From a checkpoint of a small transformer trained on Wikipedia: rotary positions, local attention windows.
Each number is 128 + 24 x the weight over its row's rms, rounded and kept within 0 to 255. Layers, rows and columns count from 0. Numbers have three digits each. The size before them is the row's rms in percent of the matrix's.

# down: layer 3 MLP down (transposed), 576x192, rms 0.117, rows 230-329, columns 64-127
# up: layer 3 MLP up, 576x192, rms 0.117, rows 231-330, columns 64-127
down230 138:096152178129126180125153122110099161143141172135112167145126072092092132156053135091108146102109089125093117147140136115113113133071128140135108109128139090142126093120152110121123070120152139
up231 100:104186152098094148148166128144149112110125148124099134172154128177161103126125142160124086174109091117126148141117135156161070170162062100124158135131122104093139131104123088125116099096072101
down231 106:148122122112172126112106128138125129149138116154148126089117131102129140143119156160132186152135166138133107113120115098126156126119153146130113113187123127165098148109105162152098113143149132
up232 096:099096132151121112120111106122105087121095116146171088128130092182126104138150102146147138133138087114166123150078138165150132121152112146102136109131141129119106133159094179152102147128128130
down232 091:144129106136130135115151147105125126135086141145133146114116149146150143119150110150133136138184115138105065159086080093137099102127143162101106157125113112147158144146091127170186109145177131
up233 099:137133105139133129148149128129099133039128133123112151138112135112158137136124139170142125126151121124123139143115154133141144157155145127158130160133103110122126108117097126109115131111138100
down233 097:085093101130119110097120111110154096179128130140148108097096129125157088139155107152128141149148147109138149139134098160130092161138132111124112113067170119099111115114133140143131136169144159
up234 087:076152103149131147121115109133157104154137150158133098113125123145132138131150118131151167144072103138089118128160104117103132164094104099138135117116136138116117158136133121097124132120114118
down234 081:155136157099131119131115095132070164118155162100098150149162121149137138134110115147076131094156110162171118180090110151104100112123136120147118105152104163089136095166123152136154126108118122
up235 093:108148153147126120111128074145133121117122135153130093103087111129132116142135141129112139149052140139125125153087089155189130165112102093109125164150106153153125125148122116152103141080103109
down235 092:137088146146124130150119164137124104171141118132126100128133187122154099146123145142124084105151140108097095119131089076166120082161123171143178100082130114109160123118114151125175140120133102
up236 098:098077151159113089140127152149152123110078134143092110115120138140091073135126121134094160145179138122114176143125121113154115151120149166153114125108103094139123155158154153132122146126137125
down236 086:134189143134141152115120120156082117113155129103168162152119121124137174152118093084146116096132140159184148129096114161116117153118128136115146127119128138086105119150097141114106164168126101
up237 099:109150082135096131128086088132155121135124147114116139112111141165089113116128102134105157161117142155127137159084139169123112142166082127125144145170107137098128154164115098122172093128150114
down237 099:113091110116153154133144150146077127123126109131105155156151098108139129148104140158159143124081188101103133113122144122147142092124126147111132153132073184148109127146139169142138124156139139
up238 102:141145127127121142152101110148125147134118143136171070106139119139151133099087119138132092139116108159102156127085131146108114139108137121124112099102171156108119154159102181096076158124112098
down238 108:135136112139161117097129132114122124109134145119143102124122090143127155078136097104139149155100078142116043151111145119124137089116146094079130149065153116106162110134166126134112115119119128
up239 092:054103136148055105175141130125186121144084086139110141110158102174131105098173135117125145170129093119127160174115134157120126109127129116098104145140112101094131141159148096132131117105140148
down239 089:123131109131105109115159139149133096142075100133136157161137176172159110125153090109141141157132133168146123110128203122160151139112136122130119172128142130148168116083179158156093151148088129
up240 094:145132149152116163152126113153151108127105181134138111135117118125126150107167112120104143145128163139127147147106142127141134123113159176133062098116080065125121084147164138109110098145123115
down240 093:125146139108133105096096050133146096085070120131089127160088110145167159139139121151124103105196110110127089140119153144147134127147074152136138138129143135114147178119159103102107135115097122
up241 117:134128135160145142133115130148175143110140089162100108120147146138127142085094133161116151152123121170139145170136146108144115143116113108155147111126129109090107131140102143144132091138099045
down241 116:160174098113112144153120135091105161166142074138131125124097159176144102086162120119110079127143162148186108115054153155125105141107097149142141157125115170136194153130162105141132128108151139
up242 099:169115098164129111116150092160122115097146170140132130159078082127118131124163117143145176127133142155114145128111106119186118135112132141156119155115126107092155106156159106137140095135094107
down242 079:142153110110176105107183122133120078125143139151115123127152153104141137120101186093135110131124123109171130097177146099158130172133120121129139090089151137135106126101105104144147103167148127
up243 095:148072107139114115125162085151147090150157152140102167108119143135106126110160113155143151125093123122116168104113135090130123171107084081142120114203172103116104099120145145112095134144113083
down243 103:151124106114134146103170091123120153131184155172123166122163169075096126139129093157158141129080099117107167095129135098186121115175121155086133121146159122130137127088088128127161114141102107
up244 096:155121160157096084122107126151111135112120109152106119109133136139155109151125135132114139132094079151121124128090176161106139139144151141176146145113112109135099126135117146115151081146103133
down244 092:134135135103167161161162099130093131135142125145160117117071094087125158162151150155109106107135155126116134154125150066133123109141134129157088156102137142141130154150111127124139130146112128
up245 097:138186073145122139108143110123160143106158124139123146143117103143130099117090138141134159143130100159118139137101152130117087133144113111123120181101132103118139145111142125136095114114095118
down245 085:132137159090131119129114120122121139151094114103127103096136110129151144134119136125125124142124141098150143092163114159150110130110158117087147087181120153142088132177111148110138164117123079
up246 102:180173126127125144095120143188136152094073149141171125098130125165151157154155082129101134147117121115116147154116154127122137143115135106144142086149111166149139120127112140138123093143107126
down246 097:130111123149130119161134133115115122151138148100154158083136169130173142155156110115142142177092182148122132128168106132118146116099171113144133118096147167074146143104119123141163097096143102
up247 091:139120108141133156121098097147155129094160147136105111110116090107090138161125138155137146152123132120117123120100108142127134156130148155120098118176118156130121129103090132097111154172139124
down247 090:149148121106111149143125168103080122084129137143123129129111158144126134143139107152121096137127141104108106109121127134204145145121140110114147131148133126145148134149155149120151102077124135
up248 095:103117162126095134159082080128189147087131174140144097133145159118130114103178129140132158129094154139079146135140138119114109166181110132114115137152141105101147140121146151081101085143129101
down248 093:126133132143185111146091138083115138135145143104132134162146164107148168165126108173145133130116147110072111127182148103115129141167160149081124139146136111112130080106131122088101154129138116
up249 100:139080159136084099139123121155188094093119111145101113175143110141123138140117138140118091162118154109151143154145128143152112145134107108115117146140117140083126160102168125110122084119124097
down249 101:134112124093141137116099111095108112122087123139156151109103134152110129135097173081104201161149115153141109132093108166132101106149148175104118139130101076169125116137115108147115167095158118
up250 099:147154162126114144113132109105152140133102122138146095119138159114129103111115175147143120117132104090135181121140181099114079141146101166103128119160103154146120131106135104086161135113158100
down250 104:106145139141101140149116061152111086143100142077107076148128098106139151090148117117160126166135088124151100148155104092113101117147150135103099092144143130136136133161140172144128164161136125
up251 097:141129101133113120110145086161145059137108104169159082190120118107152112174099118136087118134102121136128132131096146109161127125123157139140090090170129121108084140168125114119137139116143120
down251 106:120122067151105153110123153136176109152120096144118092124164183134123169153095113161111148138116112170140123138141153141132131129169127130112137136114126107118125179101113089123133120115112100
up252 098:164124129136070144148095121171165140106122144155115124150120145157134119137167114137095135124132080071121153140121143154124068169130110152079100165144121097128136106131125141112148115129121115
down252 101:148198130129142146143122126141141137124155097176106149118122156145093097146137112143146131122149141121063134112126112127111094119121113138120150114097159131140143113145123158080131123171113150
up253 101:133092114152097100126095109154161131085132143135157099141147124166117119125157182132124148130122106116111167128150169106133113127166119165111131111159117109165130105133108109122117104148181115
down253 110:137118134133133130106154135124080110119158177122095073148164127120083115149133133071124124123112081125085106118134113164113124095166131120133139188088140090141104157134115086158122134142158087
up254 109:097146178140153114124129134127092114151117114160129105117137120129137127159102157141107144148072147121102222129108144093160101136094100130152079088125070119133086130133089103148114124121136099
down254 115:096177118118125129120186151121109137131143152105126119129100143123102111127116102106105101102119122144129057140122119134103139177108143134158126125134078125094158134103129117139125137121182133
up255 099:148198126151122097116133155152152145107122087151115129151088125146075120124097158164137118107148114149102155131120113147183110153096140138162165116120127084125112164090091145105113100137111087
down255 090:161129126114130127119127147122126113113136068128145159147091156152139135171165158142120099125144182101154104126140119130122108158135145135129158196131116099156084130101073111123134126110127123
up256 099:121136126115140126099134143102097114095118139134139100176115121080130144158138123130122113141105125108130145120096175093117069160187129166180171151173149114120167104100081120080135157132127133
down256 095:127140135082118115195098094106126114124094141084154125132117110106170129128110154117145135183147108128138116154141164103135117156105151144131120115141124112143104118129129080143140122160159181
up257 110:137154130122082113107176107139142122085100138121099122173151095152155088116133146160117109191112111095138158169121139134158089147129101117153118136126096071064110134135119118129145109088141124
down257 124:157095117116171142123118132149130144141105131140144132105097128127132147155121140132161186143105138144139081114122115094104203128121157169136136099172130115155098161102097145166098138146145133
up258 102:096137154131107107134121146106108142131102100153098130184153109154129101095119147145143135157127166162105154129134164077160115122128157106171141115118143117118141160151129113077094155134081097
down258 087:110157126103140105106139105115094134103167147114142078151171146166122091137102191136104128175107187138102139168158103146172103130106152136143139182130106102132110127111112126144097132110146156
up259 097:150104091160103121094129132174157131120146163138140065146087113144148131121130123129084152163072109121081144120152153141141094113128120128106097093145139123091137157160072197100116111156143114
down259 101:124113132146116125119151092126145117107134128080144087115126175149132149089117133119119176172106088120171121100142135145080097136148098126105131130152131150121120182104134133122186099161155091
up260 108:163132145140123122103136130096109142120126085143142113182108099145130155142150130151085115138144088134145138157104156172118105159144082151166184114146091117137147157171139124137129095106071102
down260 107:099152139134119089151146149116083163129137116109123108137147125147122124124142124111177110101135158119165115149091131112143144108091080126131142129156145144149131133140087109178130090126117107
up261 099:122142080174108088155123105168133136118127144155106110090132119182148109111136144134141129139108102191157147119102144130110130157098121135097129087156153108114122153147145171108158151083138140
down261 100:174126118165158140098097123162154141149133122142127157103092137132115129119134130133169184146127138179094137086121131138113143135095115124131136126140148114166089143136124126107151119118140120
up262 097:170153120164100137122097112142156105101114084119144085158093066135153121112124157128129145123116139151136137109139141125103119133148119163132123158161110147111168162124114156095143156140123117
down262 096:158129116094123131115136137100122171197113117114086152109126112115141147143115153142143113174145153111112147103123169134159116132111153143148126150100142125117150125160126104112126136135086145
up263 103:118149114097130134157131130118129135141127109161113092148128071133156157148104127176152157145146107183126143181104157125122117113082120103123123105088128155087111120143147129143114103097083074
down263 109:118151153147161113126118152139115123122115155137120111164139125189109111115131121130101171125103133137101074111152121125116125139144130124146173129127163148191104103148076135124110124154143139
up264 096:147083099099155142143090053100140102141119117137136090123110103137159148135120158158119166142099168159124123099089136139117121129098128172128133104154107108137126126113102119152111128125120122
down264 100:109148149129124083152122144131114127116139110157111160139128178143111078174124110154153109134167105110182088166108113136150110104137148124096137127117127128092147121107144133127102122153104115
up265 099:109133172142112145147096112141138102141143133122136115132107126183112134131121108120104178138100146181145126116147120128171108156165125115186121117143135120085138104171139136124111150078146146
down265 097:088151155123169174116121148094122130109156097121132083134124157168151143168125087115135162089134129130122119120160129147181084133165120138124134123087149091126144131138092129141126104115126143
up266 097:155101140173132127087099117100195098127111126161114133127141152108126129161120145138104128162090155150108132141126129129114108127132118093161130091119132101115050126119148092082128075127126111
down266 097:146092140083152155114131111117102114171136099105108139098120115139152165079141155112129139109134106135120151096153114113159121135170114157102104137116122146119152145145138120126098132099141108
up267 099:094126100125117161169113149149133134109108142118155123107090135138138067114130109136125152135127147146127130135106171153124122150133112154098092137158090142156130092179077153112123115140149118
down267 091:185131115120136080084177160104101084143104088120162152121122158138123132173137116096160153166116145085150131138133161128119138165127142121081089170149125127106121108126119109158099141071126156
up268 095:102121138196149144131118086176141115143109134173074158114090145083109140123129129140131129134133140106089156146099148114181120124115138130131148110139132142070129140158122170095113170149124115
down268 096:129125175125125150137109108149113141146163144165077107165101166106125116090118119139155080149076109118061129123142112110153124128108124128076170115146115154132196190124121172098138143115115140
up269 102:136136111130051120137135109130138146095116120142148086118144133127093109082161132139139110151126120093140168152121131117134066098152121124117148155133126133127111107144139117101140091107117100
down269 101:126104146138150131121128158107109145092148099150170076107127146145134078124118122101124169134096094123111106117182121150126162141102146084121097118136159151123131125084162154137143167152137078
up270 101:127169129141108124126116135098125113089119138135100123145143164132093138116149134126119113176099151136077151198140152124200137129100102114132112108133101130133146166089147149140112100087138137
down270 097:108114135115148144098111122157113111093159108107122077149108075106086089074118152108143121122090145137138157159176110108163142148128099184150115097140130119136121119124124104134127170093091158
up271 101:090135109158104094103113155127172104132120129161146107165111118172130128082164149156133136152117138139103148159125116149119107151147090109114152128113153109156117083155111105132157144090122135
down271 105:119115139111104152113133122147157131142135131157132131144112125117075127109142170143159128137130105100134146093152137160143131157098134116088131137143120113135109156099103161092098157108121071
up272 094:148123095127103129079115105094103136130148107117172077126123087146142128136095137155128126170104167067129138128147154120128121127126112124114143156115102107136122125130157147091095137104118115
down272 091:117118146129139095167112151126153130139113118120106164110132156156079114105140110107134172112144166157150104163145100144122110163115122119150141136159106178086089178133090099123145100137146126
up273 108:143120087142103130127139147140138114081094103164143150128117119116152118123109140137142124158138062105080135142103150123118073121154093172151071112185112127102138130101093142131145119126099101
down273 102:132125094142137155093179116116063093140121093134161147133109109156163107115158158146170095132128113092122132115089119128175108139159089092153136151157103118073142179142194100159148134148129149
up274 100:133121118111133075121128152120139153112092106128123147153127134126123144144107102147147122138158130172127140096132146106150128112122141171121132120126107105148095174128109146104173123120116095
down274 091:106050119121164109151113150118128141117152116120107106132130139123136112116112126163143119163153203137114141115158146142127078148114138129122130170116085123150109135122090157091131161128139100
up275 094:133164148152147150101108137145159096138130147114177118159135152112163141112160112114110141156160123113126147152094133125147090145142143151169131166157120114128106131122090118144129062102131122
down275 097:114132135120148101133152154086139125107104111116092128139135117146128145129140138094157106169168142143161127119083147136082125152111169078172184111075135144118129131150119114168119103101141133
up276 100:110144139114153113137130130110126119096093116145134078109165140122160092160113149191117180155142122108124187113129159097106113142092146128104157107184136127128124133112156118099083109119140093
down276 116:126142136155174131107157144073103132148116136107160063131122143122130165116109130155118146124118098094109148155124127107132118128107136135150140124177133086145135169126136119134128151103157133
up277 099:101131129129115148116089132129169127097136131166102133154148108127127155113148114139069111121063091133092142145101152138112117151169110129122124154110124085088142109140101101085150126151100092
down277 094:138099166145147116128111152108129120110104143080089138121119106119120128097184131137171129123144086122146134119097131131102157159140118127142143116156169104120122167144137102103153115140123081
up278 096:134140118119111078181146158121119134103136125140074115112081081155113090120113124134140130148155131167136191139125159098120122139098158167153111083123122109130113116152121145129101139088107096
down278 097:108114135145195154118138117131140134152120122106136173107075133130141119135105149126133137128139173142167077121120126128069139154128136160139131138133095145160142138105115119148139124124149137
up279 086:107082118141152078171142109127145155097104157136132144134101094110102150143131130140125128122091117132092153122153113093146146114104096129163163063099101136105130134170165168102134153107084128
down279 084:118114108081164153105135097118158125110109143147124129114155147139126131127131125112092113130142174098202128149130118146124109132119131137105134147122113100138117154132114149104144152133146098
up280 100:102166143136114125142180114111129114102141093135110121087111126122081147128145134155131118142116114153156168113124128123117097117121133098068138154174105126111122122114137169109104155108118086
down280 108:103157123122133104170152137133127122091162164121157158123154112128149170129116149098132123104115115091172122111139099145137130124160152102153121127128105099107103097164142167126123172106113150
up281 100:143128143167125117108052115127138081134113157169134098140115133097169128147153145133103143127087130127066125110114115099119118109111113147138150156147093106146144133144115136130126163125125115
down281 097:150154131073094093124180132129178140146132136132095127127075085153103090185129107121129088125127107156128162171100091143114162070138096145131140156137120100102135159136145142123147126096128122
up282 096:129132107123125119110130082159110113182144139149150081117139125126124157130102170126134125140118139144078122174107155149132137122148113162103093097130120070103139150177147141120173076152119137
down282 086:172113171167105141119118127164123105119147146115094094168160136081126171088124111112108120145145115120166120136098111145091101115094143133140163129142112078136128146141130134127122120138095096
up283 099:115105056149120118170140140150138113133121151123139121119101108148194114100106120129104132119115110149098124160116168158087153150132104121086140102162142080105136161113083126109103097121131139
down283 095:140166132143110148150108164149131138116143102124115140115137155119093172174135149094132108123136135138189187107123158130136128103103126103165110099135149116130125131152130129086086120123084094
up284 096:151100077192119107125102129103132106130090138138140103159122122108122108119087137155098167159146105126092136135116142132121107117125137152187117114117053129151117119140137119095135131140106114
down284 082:161137144126152138141118127094107090064110134162118142091135133110131149089129102128106092134156119117151152127118113121110129111073119139159089116144153138139095120116119145126125104147111155
up285 098:145126139117104141112111112141106097086065093139185105152130132162134127133137125137128092153118128152157160145120153152124104140114118099115121119148130144114135153120107147167140116130109093
down285 097:135117135104106109164193115110108148168119117088129123135112139113127110123153167121149083085183174118075162175108151175129134141115172083137171139119109134113099108140152162096077128104123164
up286 101:103135160113141121172078122155166169099084106154118112150133113127150110131084127125075151120106140142098201112099140084118113186121128175167143134170103081103079116115085124074125133141129062
down286 097:137136147114136164131154155065096114128096138139159129140115109116150115143122105113130142143142141140175107121095137121127127122136128160152111145130110095153107115126090133125127125163183157
up287 106:064127168110050133137138140105142080131103135132115128132146141163103086133156134157124088164164108100125152130131139136150069170164123087109110162150140166096100106101120125118095102078104122
down287 123:129162105081118140101127126175124153123117105128152154096107146129137159113094140151118124128175173114128142113053134099119111104156099162111093127152146141144127144136137148136145134093120097
up288 093:121120125165088157165146115125141102127124164125094158106168148110164128092155134153122123162098157143099127123108160165138090152148086122095127149156085109118131115147126123165129082103134138
down288 099:102109087122125130102094086123085094155132155141147204111112096142097133136131164155143108097172137085123118120134152126141102112161098164133081109110106171114135095079097132103149083169120075
up289 096:168141114133145101111079113102128141124119091152154123123076109120119155171164138152119152108145182158120139097124124096154106156138100186131122133126117115148118158091136121130127116113119111
down289 084:106126138146127128113114128092160141121108096156117120117155145124107116126128113137127126147140156148142147100127094143134074119128097137090119157159099084128147151127118115098122137181155101
up290 096:150167117132098145160094104118145127115129128130123098135130129149107130139102177156118117141107135163145138164123152170094111121152167174105148175107081121127135115136079179152148119107081146
down290 117:180108128093133145115181108126143141130144074138154120131132124088119120131124120101091110106091126132108188100136123122102111104140128144096144138144097151148156140141105121123160138072122106
up291 103:121159146145141145151106081168149109129153167145121112166135127101126146110104145132116148125139111133072222146129141079146076150109093125132132141151134117100124143130116105114107126129131099
down291 104:112126091102109098116121137086087183110112121068176138114114133149163136117143134087114100130159144144188052149107150173124174148107132148151121151089105136154134124130119172166130124121159140
up292 095:110137140115100102094155112120128123100100098132152135146133092135158127150130161144115144155089075098139144149132121158166098139176091134144123123117148064109094143133117146137128100081063110
down292 094:142079104103125136127129143109140146116125160138119101160133153107107124156161158102108161116125099085129085128131142094105154121155108146154140092167116142185131168112094126167098118135171145
up293 098:163110158135127134072133140120136087114097081161143116151101105126171118135123153165148133157130131113121164166122153096158113152123122110170091140149134128103072143147110107145108129112113088
down293 100:067146095107076124159168127182168124152138088125150112138127156119157059153094091143144125165139089107110097108143087145101138147114116123099152125119110127108137098126130158168171132118134084
up294 106:118132191126131126135168111141131129123119087136156112169131084125100150096147108138085126118149193123143157155133153143162098118124134151137112137175162101172141132114101129136089100127108062
down294 099:081103147085148102144147144124082125123153094120164118120100131108113153134134119134138149094107183090170143124139107147139085156114147152122128115149122119147102132078081110094152149101143120
up295 107:145127177175085168078139112124129100117087110126108132162114126158148129097153112145134111147127104129135145139102162155125100137137137080111132136143096105079110140131110152131112134131118117
down295 102:181166094120163106096135124121117114175049156146149125110087113132150163151131118159165130133164139141153120140135095116137155105128107147155116143119121145144149111089140078142144136145149107
up296 096:137163095167109131123116125163138117119133182138111114091141108121167118117127133135132157135122146151128168149117122133103066103134126148141087137160119106101114105103099198121133102141151140
down296 090:119100096080112114137164139107142142098136139129154149121103107143141092138124111133113114114143142131097162160123158129140137142124129145123150100143118136129176115136107126153106122110100104
up297 100:101134142127097115146109113208175107140132123130125134174139143140133101128170111150113111131112135179152168129140115094155093136094138150148171097140105106090139150151117129123133133120091141
down297 091:141152061098118122116175116104089122090153137125141120142151130105124134130119118123106153183114127105186148147169136115164125138149131097164136132146116091116147151156122150181190161141121099
up298 098:095150148116109124115120101097165104108090127141140133132150137159138101124131114140105148164180162150147144135126146106139065125116129104172069140150121160054125123170149122129127136100134131
down298 100:185141078147121183115139170094086136108089173136117127101142155129186155103117131156133112126119101111086080149117201138113153117109132124106136148105119135092129153088168155154124104117134144
up299 100:180078164155136107173156101132143124115131132152164097129082148129110164112188162135101168111101148128144142141092125082144110151136144149169084079109148135113149105128128124141104117095115118
down299 100:110146130155102107127150138128118156121147129132081114123127162072108160117120108129106114110151107152099152123091108132152094144137106100146147135124161066091120138099121068158101118109107110
up300 100:114141167134115089143072098147107136118100107135123136114155098163104094110118122152100143122114102132134151163113141083132127162132101147156130099109118127119134082187142133121117147143106113
down300 084:141126138100136176088129086094137104142142129160131108149161155120135084100130124102066143090142119144171161136128127186116126103146124124097165143144067101127160180133127105136157160133167130
up301 114:134148124125113158120152105130131143104102157155140150105109153155168108131158094142146150118097149143083139129126150111114087145131133143165107094149116114115132180123112134107163118114120098
down301 101:121125145138130121138120138115093146137109129089146086130152117094102139144077138132160110124091161165130158102116143121098102132134120134153126112127104197176159124152090119134137103099136139
up302 088:151097169122113152166171139116121127109095099135140124177135107174160135140106145129111127150102128162110137116078140163144141202152112128125142157133146119103140138151085142165124132123066093
down302 091:106164124131132146135104122129096184079136160114124104120143148119130163092128156114143111114133109172092160096136139101156116115073116113115158105138153148108136102135152180132158110121140150
up303 101:108109117140096088123174139133143092148107148153153151099112101187152125128138142168128109119103144132114130152141133159129151161151116131160139111155114151139097097101150152152145132145126109
down303 104:155161176116135126102158111138136133159140159129125163142155145143079141151135138158137136095111189129115146088167138159108146102116113104124108145155139102103134120115135143130130142125114091
up304 100:079155160168092120123078166146141118112134144135096132130125054139124110091163110140140137161130148146152152123126127134117098164170097121132135137171139155093109154168126126096103128121150123
down304 102:129138154108108131119149136111076162096143129078104130186135104125119153111130167148104105137100162104104127119110171138105159092109139109125168123128179159135120116152149152128122153081090157
up305 102:143141139118114138156162177117122114121107107148135078107168120134099134110128167127132143101076119135089157108121154139166149161153153150121142078126143161117118150089073164124148141157120103
down305 100:061143125124149098133129159123119124148113089145103135106122114194129074160140114175117113096151139102141106131150118146099130158144086166123143133131120162108144110141140117131107088101114126
up306 091:143100163173140066129120117151136102136127145130123109131111100125130130109175158140107131145111153114144137161113152130125138109154165122121111127132129123119079117149116133151125043110150123
down306 092:138176090082134121115142119114125142121139100137135110106127114125130115119103104132130101136094136152120150112090099141156123155076150090160119130127132151097188094129144136124136138106142085
up307 117:125176169126113093125100138177110132153139132142136105120173138109103111143113173137134134122152106144109210129119118093140101133114110103117061135158105115101134132130112150119137074095146113
down307 110:121157111105122120159133158141109153146124135095108163152114121133118126148111118121185117104133140175139097126149096148127143146105112140186106120049122103164138120125095142114138133131124131
up308 097:109100128148105089075159087146131075117094128136113129147113093120158126123152139123137124184105161105121150114095125148126097143141129132124121170145124095076092116087130131085139123114148124
down308 104:139117113110168142114074100154131111121123121164118126112116125112125125122111119133095184103121132153103123083135109114140163144153128142114121143135184123137142133120116105111126124148174107
up309 102:121101168150126094156065178127148118125103130140168109116117111159145113110100109147140142128124144155120175121121135116123130117110155144189087118114092124113100102118104156114145109171132084
down309 089:159152160105139163128123115134155128100151099142131153156088124132115158141147110125132152137142177104151130105142126115163132118120109110110120148163063116188078115168102122159109102102125115
up310 099:129123124154110127162117129117118151148116146133140137133135152148124104143155134121126137104130147123120141122113157140141132123116120128173091125111127120095121095123152127090152147097155099
down310 109:124136131151120135089137132140089134095098156128148105124130120131123160103116114125159112135152118130125107123143173157143140156188113135153120164125165127109102169163138145081140120114107107
up311 098:153107134132129134121121100115138104106088091116183157151112147165138133124104126133098148164099146140132127155129166135123134165144102136138120146146093131113149151181114145117152113106131117
down311 089:149144126127140125106162138113087157106172126074114163115127153099100117144139152135140181147154188127158162173144150134089107134145139139130130105128111101162124085137143111112116101130157124
up312 105:138132152144126170155147158145121123126087109137179082141162116078144139122153119166119150107143129158107147146123196104120124175101080113121133141142143134161131154146153095083121118083127109
down312 124:105122153145143139145145149167132093101137117139176122103152142129136136091112090147090180112104121109095163098135123107143140153137144137130128123147149159153119131156131118101120144121145107
up313 103:129131161165115095089141142127143135120091103137145140153163117126137171144118113145128115133153140127139196114149174078165124155142111119136092111149098167121102140126158128115087145117146098
down313 105:127113128166122144141149155069103124115123111076156134121114116106175133129148129126059131144128178137138137143135111151135139162079149117149160122108065095099117184139143126142164102131151119
up314 104:133095131186118096121100080142151111118112153132162158143089111150174129108190119137142153136150097150102167140106143129132111184143140110081136127166143096099090103136101142107155125140115124
down314 116:157119147149140137142103140140166099125102134086099132116141156136078071102110124120116118151134133185141138115144141138140121165162125126125147112121126169119117156153107138134145121155140101
up315 094:105086139152120133139137106141181151080137136171104164118103156107158101151108154165142158149102144166083129131131120108119087126165133139155086141144160130129108098110115172136082058143129113
down315 103:165096102162100137140121109099132132132150146133152163146125156157082130122080119179138151123142123152096099140129103118150106109152124112145153165104112151128102133165115144100149132124150115
up316 107:119094102144074129124085122146163072099110140155115107117138151165129101154108103133140123130128079108120152126141131172098090199125093156116135132124119122119139110124151074107123110149047135
down316 106:152097120093167172110123101079128153124082111143133136101123125130135113154140123151112162131120180124134147119106144180099088116135173127152092163105153126112122101106128136116150160140133146
up317 104:141173152135098151127122117163137109122132144134114118174161114159143173105117121118152137141157127112101164176126152156162127161087056106158126128144143115112132137150109160146097153137119126
down317 109:127184128129122137117119114148107127131168130130136130126129138081107149120143150110197169116187140128101142150120104099134095146094098178111098137114113134164147160143086130137133163137153126
up318 098:149093090165134144168081166164155129166107160160147127107088123134145139135134103146149162102121151187116137116132122106122125142126146142139090087132139145148113139131129159110155136163139088
down318 102:142133114103092132103135103143136140122125094123133133106153120113157116092157148154146090122131098119215164096119139120123131163145098098125129136130090116125098178110152130154125089088106146
up319 095:136098138146104164140138092152155096105136193131117133136134117131090143129114100139070115127145108108142132117125115139143090127168108148124142164148123141115102176125120098116156129119105156
down319 092:074094095125110101142147155094123141082070113091136107118108102136103133123191117122122089111135152148105119116184120134085146142125127146147130113102124106097129118157106159094156117141142146
up320 095:153141124136129163152130159121081126136124093156163131100132150109157129119118089142157143125138112105130159104098141082122122121123085147106088127104119120135180139102111175092113156139140096
down320 097:113142170119107123160145119152152116114097129114095118131092117114130109109167127088112136150139132168115120166137107091122125132150146129128121138135102102117151152122162161142130129101129147
up321 102:124109162133125139115078115103138073116138114141134116143112123127130126140113097141133119142093118155127131104079123162132134151168084144137131159139118057093114144122120118147117102149098098
down321 097:128094095143165098135138141108134105111111182182113099113109148093133164129141163136134137077140123114100114135151151099155178107085148169150124126121103185124137141121166116151153130103127134
up322 113:120115126146111108160108106146151115074115106130107102108091121121117122126143140165122109129126104117130147178062138144134126135166148113089123169171073120109134106127160167129118085121149137
down322 126:132106178122097090161150095172137155115120109103122147161107111100102126127115089150150125081130108171141116139137118133134146107122107104127152169149155119114172092165167127157136106086151089
up323 103:103154118142124144146133109124174141072102120149143156141087072129096143129103133151127130126118174135147137165107147106093116119138122151115108132137155123129133121147140075082162144098116095
down323 102:125079116124134169145105105112150088125084125119121097120161154088128149088097088141184129133098155139133142132134128147146140096135097129141131084107138136114131151122132136092141137186128139
up324 094:127135138171115081121159109114141126133119097130155111123117139153114136137148105149147158125124137121105173123095128120176066103123131142107144164126147111110124112116122155075096087116117129
down324 082:108109136083121156133138148160122139127123091150165142124156122112115127138129124115139135104084107164121124126166147166120118113138157161157114124167113145191165118106088155145148137094136114
up325 094:152133051119113140118150126158130100140110138138124144087135109120071108152111122123131097125162167138106153105116160139136112131107143112127100152174141111144166155156137147141097156106157093
down325 091:102101149143167111120133097140109180098138138112106120160131114123123110063191116139135123120118071125087154149138148118158136122109107116125117096113188120109145144180174137106120134141128095
up326 095:095143118185060083127107153141157133133063098118093103118129124168129077120102122138131095098133104169108152124129130172129115140114113145105130154154110095120148159163162122134113104147122100
down326 091:154110149162144107133116139145133161119108086139098131158124151137152151139137101115141148150183147125135125134130130128178146135113132175119087111117147162174125113168127121091123134150080124
up327 092:131111105120115139119123069116084109122113136158131090134109129137149140098115154145105119160085103103096120118119130124155149153145076140124129101140121137124152135158078111162120144135126126
down327 091:160224180113081131155134152129130131124153103189093178106122127096104136186102116134116129088154154136152129138107134108131105118133144096120165141125110089117124121108122133106120135096112117
up328 105:118132094141092110101109122132133124108137106150133091125131114123137119151134146153123114150128116102141157176102135138135106175137087127125134153153162126124111114120153102136129075084097122
down328 097:156123157117130070151080154161108148135162102134122136115153094147168168142093157138164132125123122120124179131164086143113164118147124123135121109127114167058111111158082107103137138137129069
up329 112:141157137141095144128174124142142103123114144129121047127107075137116096068103107138072121146137154147142177147107132152122088137146118114131099132143087140099109165154146128125137151140131150
down329 133:114123153139163152132158102123119184130137146110117131141129141088114114170103087117086121108114120142119125131124112120118112094133185150142107124125122139147103128155117103116134137180131133
up330 097:164143142141105168135091103150170134128138101142122112139151158160113103131132131135079149135099112144165127123101154140106046171157119098109151140154113118084107129127130104096137064146088129